Each number is 500 + 25 x the weight over its row's rms, rounded and kept within 0 to 999. Layers, rows and columns count from 0. Numbers have three digits each. The size before them is the row's rms in percent of the matrix's.

# layer 6 MLP down, 256x1024, rms 0.0617, rows 0-99, columns 384-447
100:492484484484500521464508552503501493542451482500499536511521515497511484490540529517527530531477494518500486509502536478473533501484479515499503534537508491543494473484496478505547485528542504
095:470539501493527483507501501492504483485484484486501504518509505487493472469558527505525514544485500451501462511516533537509538518467565508487470491492488496481493504521487473503511472470497507
098:491520458491498465528499475469539503502491484535467491485495495527515517498473510537504455469473505479483485435506487496458502490486475499484532474508485512531491498484526501498495475468517543
095:498492489478531476507496512525470488477500480466504478473487493542511452466503503490484496483514470513499494479442516508502541514505479470508492479506509519554492497487493532509477524491495492
100:486473534503524471525522516467515524537482439495524484501498485533513555428444519500462474487547483490498518481494507490460545532511514485531478517502542549498491491476498495537567520480487494
100:528511527519513481485480525525477510518513464474504494507486454468499474530519466514489482487510500492486498490508515487484538509505495517536498473467503509513495547501524525506489488483543506
092:469515482533528510547475585539495505458470511470492496534464507481479455509544485496549496460470510516497537519460475495516508487495502492575504494496537451492489503504516463508522492569531517
091:474487496479533516525531519518515480437482503513534506496500496484513480474490457491492470505550580501490525507465511473527426489493511529466506522520505499509483512472478496544472496510503460
099:526519532501482474449501512515496532533457487482475526484452519447494526495483487520461524523493493478463501518530511475458487502473474485499502472490503508475487502499516482460504515493524521
099:518493530493452516508487551495468511474535498498504543509456518518542461510538493481512525493461497523499478525497519540568514466486528498477534513479559502523461514532486497509497468560512510
098:496512495502498497554497461513512530448536489479485523490523521487543484486500532504504502523451484537500501536479539499539538472544517538531500545511534482502487490482475508492499504561489527
093:504513520478453459495511493459513468520475514461531483449465470480480507500522439544496494437513466463494515470501499481523503494504525455497490508505522527506505520517516502516484509510521493
096:475524534567523526496471570549491512528468463514543516494468527506533476521533528477531499472478496487519477453528483500531507479504461545494518520541487520503525472544534508516498481490485520
104:532480491492553487470514481504529479502472553511520483480490480510531494535497508521485497527522522526492509483505526454540539498484523499525467507528510487527494491508505527496490482514487495
104:540500489493475515507536467501484511459465505483502465461472540525534511549501520476504487506521479465487465482515481518494457493495474524430487516456477494475478492544483492491527483492492480
104:483519513484469544511449541487575481486516475504504510521522505525491540467482481518482500480453487469535507518505547465467582510501532484451495498500489455495487517470502487483523485471492495
101:469462495519533521482506468509473516517505473529508513486495506481470515497492483501440497494527485474484487511469485516487473513494525515485516528509504502477498542479517453464512530529482533
097:527486472484501531481472435478513501554498510490497468499493504493519472468538473489481461523512516454487477484485484466513490505495509522487529493527541496510461497468489483520466530481494502
095:492479474467430488528487479464483486500481461479517482513492546528503495487499459475504491500520523490507490504471447522471510480515481482506487471492500510464497529532487458549473513456525503
096:516510500538522493520457513555526505483459465505463517494526449522514505476476526493494470510466553493515528476505483495508532515506474474486527489489500492495510519468523479483474457495506498
097:502499472470470558489516459476499537499489504518473530511479452480523462477481504519492472511517473484522501497533460502494553501493492486502529510495519543543479524483521503521477503455461517
093:507522590475516471475486482530495483521522545496476481507524456471516497483506509502476488487495472488511479466450514469506480558482496531484477494498452510502531461514494515525488524470523484
097:496459534535483533534469537457512495519485479500504468497467521538508541452470503500502520507492538471458462488521481430520493523497500540553484484493514528479511514482514494517486533463530452
094:491509486503522486490507524512497494555485514536493508510499512499509517495559523495499524531458516514509522513506495502514523457498476546453502525520523453509482506500524549499487531476491519
099:503481491504481500483518501500496472472506489482508495502505521495496504458520462496527486453550473512497494498496477495477504463479508499500510489500456527466472505495492474538522533444478454
100:470480541497502532499505447471509455512501517521502506520477505511520510483499477563495501474500522495500483461469474461539501488485512508583512504492489497514499523516530495460489490505493457
100:490439476515494513524495484518545468487511493479491509504470524545529514519476511512495516475504509525468562514512479535539511511497511460535514494530535511490522515504504515498506503548480532
121:484488524494539482508504518552522485504503503506450444529495512534491503470491440496472519485457496518458491494472482473498509488519498543513484509513554499514462491493503506508512487486477536
095:476473468524508508484508447500508459503528547552481474481506493514491511500463525559512497491491469504514525498489467507504493472483525505506457478520500524504536529515485473535446516522500514
100:526496536528470483480493544519484519479515557496550471510457486514483516508489514503492498484492484499465482482497487478505428484484478484533461502523493517540533503521490514529510475471491534
095:497525472549549483541502450516498458492520463473490436467553512531472482514494514451478463492460462506487529456499486530463464538474494504442493479516458444508513499486537472489477520469496498
097:524499477530445507503474511458481511463466515489516528502520515488478496527525508512515515503468486503494530514528481508458499460533464503476553497512499521484494502515513526459492518473535504
101:553550509490519483493497483470554492472501525503479521512557488517511498461524476438462509513503522486535529565512492475526498473501516539532494563499499485444522486501432510489488507476540521
090:498466471488527506462506493459487516496479476521555506478475463480484548518502512454525512452548520492469475519527511444464548508546479508489471505494497475500510484524506463473547520532518548
095:491493531472458541486532479503508458517495523493484512487451480515492485530474510487483509540530483511480483480539522532487524474474486537542500500504522481494548502491517530487478495490515519
094:514491538510473507482506523540455554509503475521469559508514444475485494516483503501455464494504575489517496514493491468510479517476520496498489443506487502507531488487490489507488501514492491
097:499492520498479493492483543462524485472495512513518527502492530509504534386490493508549510491520518491501534477451520491525482506505511530470496509467495504475508515540510504498463538529473477
099:498526449511534524503461485516499513510498466521458495464487539497487502482528480499529535488444471453531501468475465510506528439519458517501502494549454511481488498526507472464458483505496497
097:487518498470523502480501524531527483511506544459492494503513483487508511505502487538498474498465514495502537460493488534481470472542526476540528459485528488481533508524531498474499456477517521
101:502519465497539526490431534484515484534524529531528515494472540529491476487490507513546519490463532521537531474513502544533527501510469493496509507504483462556495480495479498536532527516502507
103:507565463484533539467516460542507475421477480527486480494501498500566528500497536506528489482506504485519471520500492499472471477463514514520507491526481488505505491511496514510481506538454494
095:528495509512465515460509516508453467468503466488494507506399526475526523457480476495461506492493543482501516460554496466522534529505493490499524495470462512514535477486484535504507504490510510
100:528476491506504521486480511489494494489489554461528514489514518480479496530531452476532486492474533475498532549465470514482468519466459481450508499531490501558505524498481533516521481488536476
105:505527516486504512506488482505500485460544453519496532476504522511522516540495525537499475573495495530526501472525514494547481492536467485558494481439484518480494476485493504506494488569499481
098:497509451531495478532486493548519540556523513551497473488506510520486499484537497501535476491537437434508488500489517498534545494496505492514508511504492507507471517522497500544462482485481482
097:474492478477505541466499437509493514509518498500485452490518488515510517547512475488497544496511537504486439470464520523480446480472471553482503503553455470497494499447476511491463470506504471
093:493491456492502484533480541492491503529522544517506448527471492489506471451531479498537507451489494514509444507507445485483489527462475525509496520531496527547468495512463516474506508493436492
105:504512526432497501512515495522522474501546474522531510495474474520506485485503479501521526538486475492527502491481481476471531498482489517532475485488506482523499505467484506480476537540486513
097:489530481508493498569431471468505491454540483495482526508513527491513501458537513477549506490487545473534495550490489502485506504507493521434522469550477519465502485501517487510507523488517475
096:505556536457476497473533502546539512513479517468487477483500513508496502504501524516518480551529493518481485504488484483515501506482485506567512506499504530508503485498495480545507478556465504
097:474487491448499434558486501515493520481489487511480465517500526550483530513507518492490495488478476520459534503513453468518478524494565527487499497498518485529510498495487537502554497475480503
096:482440533504529520512530459509533476511516481438476526483527501489496502508485514489491523482494473481514504484470512487528521483486523464510498478499539532487497501481515480483468503504491534
096:515482546482495514517496507490522513485517466507504509497506483495489484494496527489536550533544510541523510486542531531495473483500480506442467490518477497492494533468522509515465548515513470
120:486508480476493502504461524474478539482506479497501506504542474492458524482527534494523501446423484477521468521496469527471543489504507522458479538516508528505484508516443497506490471473503540
105:530452513512464480467520483490466488467503496509531498527514495480490479482492493467515485539524501501464466488485543446494478492499494539567497471536547532539508469517512533526521475512482459
095:492497529534534551515529532524464472503474478516522504514513520480524506528477559497494545572521478520473481534505491493486479508516478528496548534486517505509513510493489471486521494531520534
105:533529496522540513481528487533562493557476505529514502512517471476484486567502465510478532524545507515486511489501515534511498495531512516504525503514529522507516528527495500512532485488496541
174:493515517529501520483531502531493486505511508503493497482490509519519488518474486530472507501540499512447536481529508562512488494498504497535525530511500486514525501487527485507504525464519549
100:501527517513497501465499508537515496480535540495531531484523482474520490503475475529471506562492525514487523482471503490476469509550529513539480533490477487550509517484504529547511464508467515
131:514513486483511506539449503538480539488493507515524537522532476488500513498513546504521502472474513497553496525521496561511502508526530482455528521490521500495495518531482504469466470527468489
095:449459471526463502498510410472539515505463478482463520526550516522495495510491534520506437513496504539515521507501558454511499501490513504537486495486520509505540509547555468457502492503494518
097:501492466490522540474456512496436515513547428471467545481502518494525499477506496495475506475555509517515494470531502510508517505507516478511533493461468499486493520517489477549512514530473508
097:478481491484493477536472522548498482502519525527498478539476498513507501450466511525485480489534452524465494477451494512490490508503513479515494493545517492526515502551501485465500492482549496
094:525476549508501493507470532463492493524501560475517498464452505524509504517513479484443504499488511493524464508511518559482477516502493463507461498432496511477512464487481498493498493487481497
094:521511495467487472468505518479451584518494478496517565508483549503524527532512438502544524492524520551509532508508500518470497517483512479515515445497485537487501526513481497510483526526515495
100:520487548516457442506488510505485536544533481495484496504575459469464486553457532490424461505519517474472479514485487491536525496551474508499474489531510488492490545516504467495507513518510515
096:481515489471479492532504484526475505549487454490467510525550469489468481510554520501514492482499472507506505484493503459551487471533514461536531498496508443477515476518490491454504518453494532
097:523507532540461512544502491479506525492525460505505467464481491474511501519475493462507505481511429459476468537483478502457520522470515487476527545525543540492475529515494490546512530456501504
099:481496505494511514475491504505492473509470502503518486526498504482490539460503505467498488509509510479502522517490481550513513494456453503499458450489491522510490519463489469478496511506492508
099:510457461537459483512501469484487480515485557522525491557528537517513535494456507522517492488497508510551506515525503478487533466518493505552495521515514504516533500499483511488518515507507483
096:483508467471499501512501476496516458533489493536511498508479482536486572530473503487532462531479472518505470559504507497509473515515487524515533512441504484476485504502512497506484467528490510
096:501481510505512492480483527511514494496501509503500529530488470528506534515511510479502497494471525570553487508531473502558486512532513491468478523519497527488495494501524490508529465490487510
095:473490557498499488472500465479486491540513502450489481506534455495447525463483502492498497530464537499485499492506484457513516494479519491437521529484516464454508471477450485515495477517504504
101:481495457537534503481517479500495519448520477488534499493528504547499486497479475491538476505530485456547498537536477476531486508539525500487485476483520473509515486518520503515454496509495485
102:517498497511513522477524502500488512434469526532534517510509516499481516512492494537510502461501483567478494514488528520511510487507557445519539499527500462508491533471505535459551513501507521
101:463416532495496477478477449504493510497500473473454513532500503487513509486519533465495527489494502518476514491478536520490500480459539521552474528465495551540508482520484528518524500502508522
091:511517484483501540526480566477540485536515500530490488479499477513506534527514485529511487517536503524496523489515459509469484499524493520486505499477540505507471482486523526527512500455467505
101:497452470505530529514481507450517524521488503487475512502562513485489522480510489516543548534486507502486518500488527525514505496486481490459481479471527537419559484489505514498527486433518485
095:496434494486475507517524545519523483481504488466524490483466460508511437562512472451535546495503518460471496507470511493484493488514442516473458496492492512545493539482517510515473524489485505
107:509478514559498498447508513472466485502510547513481515480509509493496432503474490527484488550473483529470505509501461461481460508520466461523512516433531467520538469521505527481519475459501548
101:510503560502478503489527552531475491539553519526538530534545522494498512503537534482456527478495523514481524510523478506502511525486502446464524489507466498496473477481506501467448508516495480
103:484501536482539481480480473497483516499482481500474468506515454504545456454502499511464536440484500545490470477486528485510542498489530515486449500517490474509487509476515475475518484493553490
093:491466478526497516459555424500485528511517496522472507491512484504526500533476477502500488542499468520488494507482494544495497539514501565444497507524494486501550532501514546513473484496503486
100:521503537502470486473509487487516526498478503500463498478474518511535508516518479458520489511478486484486484505499508564447467476475519536511484488445476538507534496478486497481465490499515513
105:493477516517521478477475482491494517538523505512569484535493473451459492515511526483468480488500465489507458522477498537574517509495463544458529485483457501512452524458492495522536502528443447
098:511510488441470528496528474494486476489510457460474521476500470522472475484518511481486501518477518464459506503473516449501484440531499499568476515520531492498499494503509476518474554481476488
091:482497489478530493531529471478472510521459474519474519519470547485473488487519531446519480477499449490517508494522477510496488515502527476433507515495535502526501516558517490465456491519446542
106:506519512506496513528467543521470501519497498505514531509500510481520513492487489531483566464476508529538506498531493507493547489516485520486501510481467546509509551514531520536530472463524510
102:477547550503520524513495479505489474500485465510461513497466520496486484454502516488465519522514502526461494495501500510488517521496481489496491543481488485477471479489486505515539519483513502
100:486504546444519536507519523510464515593475490484478491519481508485538498536497479491494435483508466488534473455533511516460520511491495494500490497517497462517505519500446497442492440459476497
104:492539497504499496503492475516487520509523483543485491487462496491504479476484525551572529499496501528498496501470529540498459519454482458474550548529516523521521522465472513458518508508507511
093:479505528485491495569480544500471522485539522493487500547526549491477478490474482467543509509480472491510448476478456550544483512448501504485513478483494458455528459530469476486503505500544489
099:538499539500495516529440494497468491467541514491479490548542481469495533505466457502517559507526556490523531531526520488539484502471502495516520482482497541485516483505468481486482470512488490
096:521456438475485458533530532487472494486494512504495476471491502499489489465532472515510505445478452494507486496488502496495521537484478501519523502509521493477514472520505524542485498495489476
098:480516526513518514502518570492478493506498529519543512564481531504523551465522522493493491513461505529511485546489499530511489491470492446476515471501507494459518478481488487501517493495463489
096:534481526512495491511478512458492510448449486451521494516523534483482502437506501491503506503520545538491478485514491548507497497465512525483524537497466523491459511445473515511529509464454485
096:527471474533472472502497532499456468499510556509467504516489483538516506487489452506476484522479511516490506494513522484483527508521490547494513493440492504520508472507521490560487518544534500
097:491496561517515479492482532504483493496461446494514466512573512486480550504483436496531513515490462487517504480485485500504527509483571495495493504456449549499499493485527502499499494483527482
097:479496503461496501477485503464475509507487538496501530542517498472509540479475490508502515519502516488525523506514476507473453476541519508501532523514495528489507509492431517480494513513479473
102:498480489463523502482495444515483483491467486516516487509523520488518499493476484478502490514475484497504530492501515520494521501517559486480507469487532472456531488568496468495480491524482501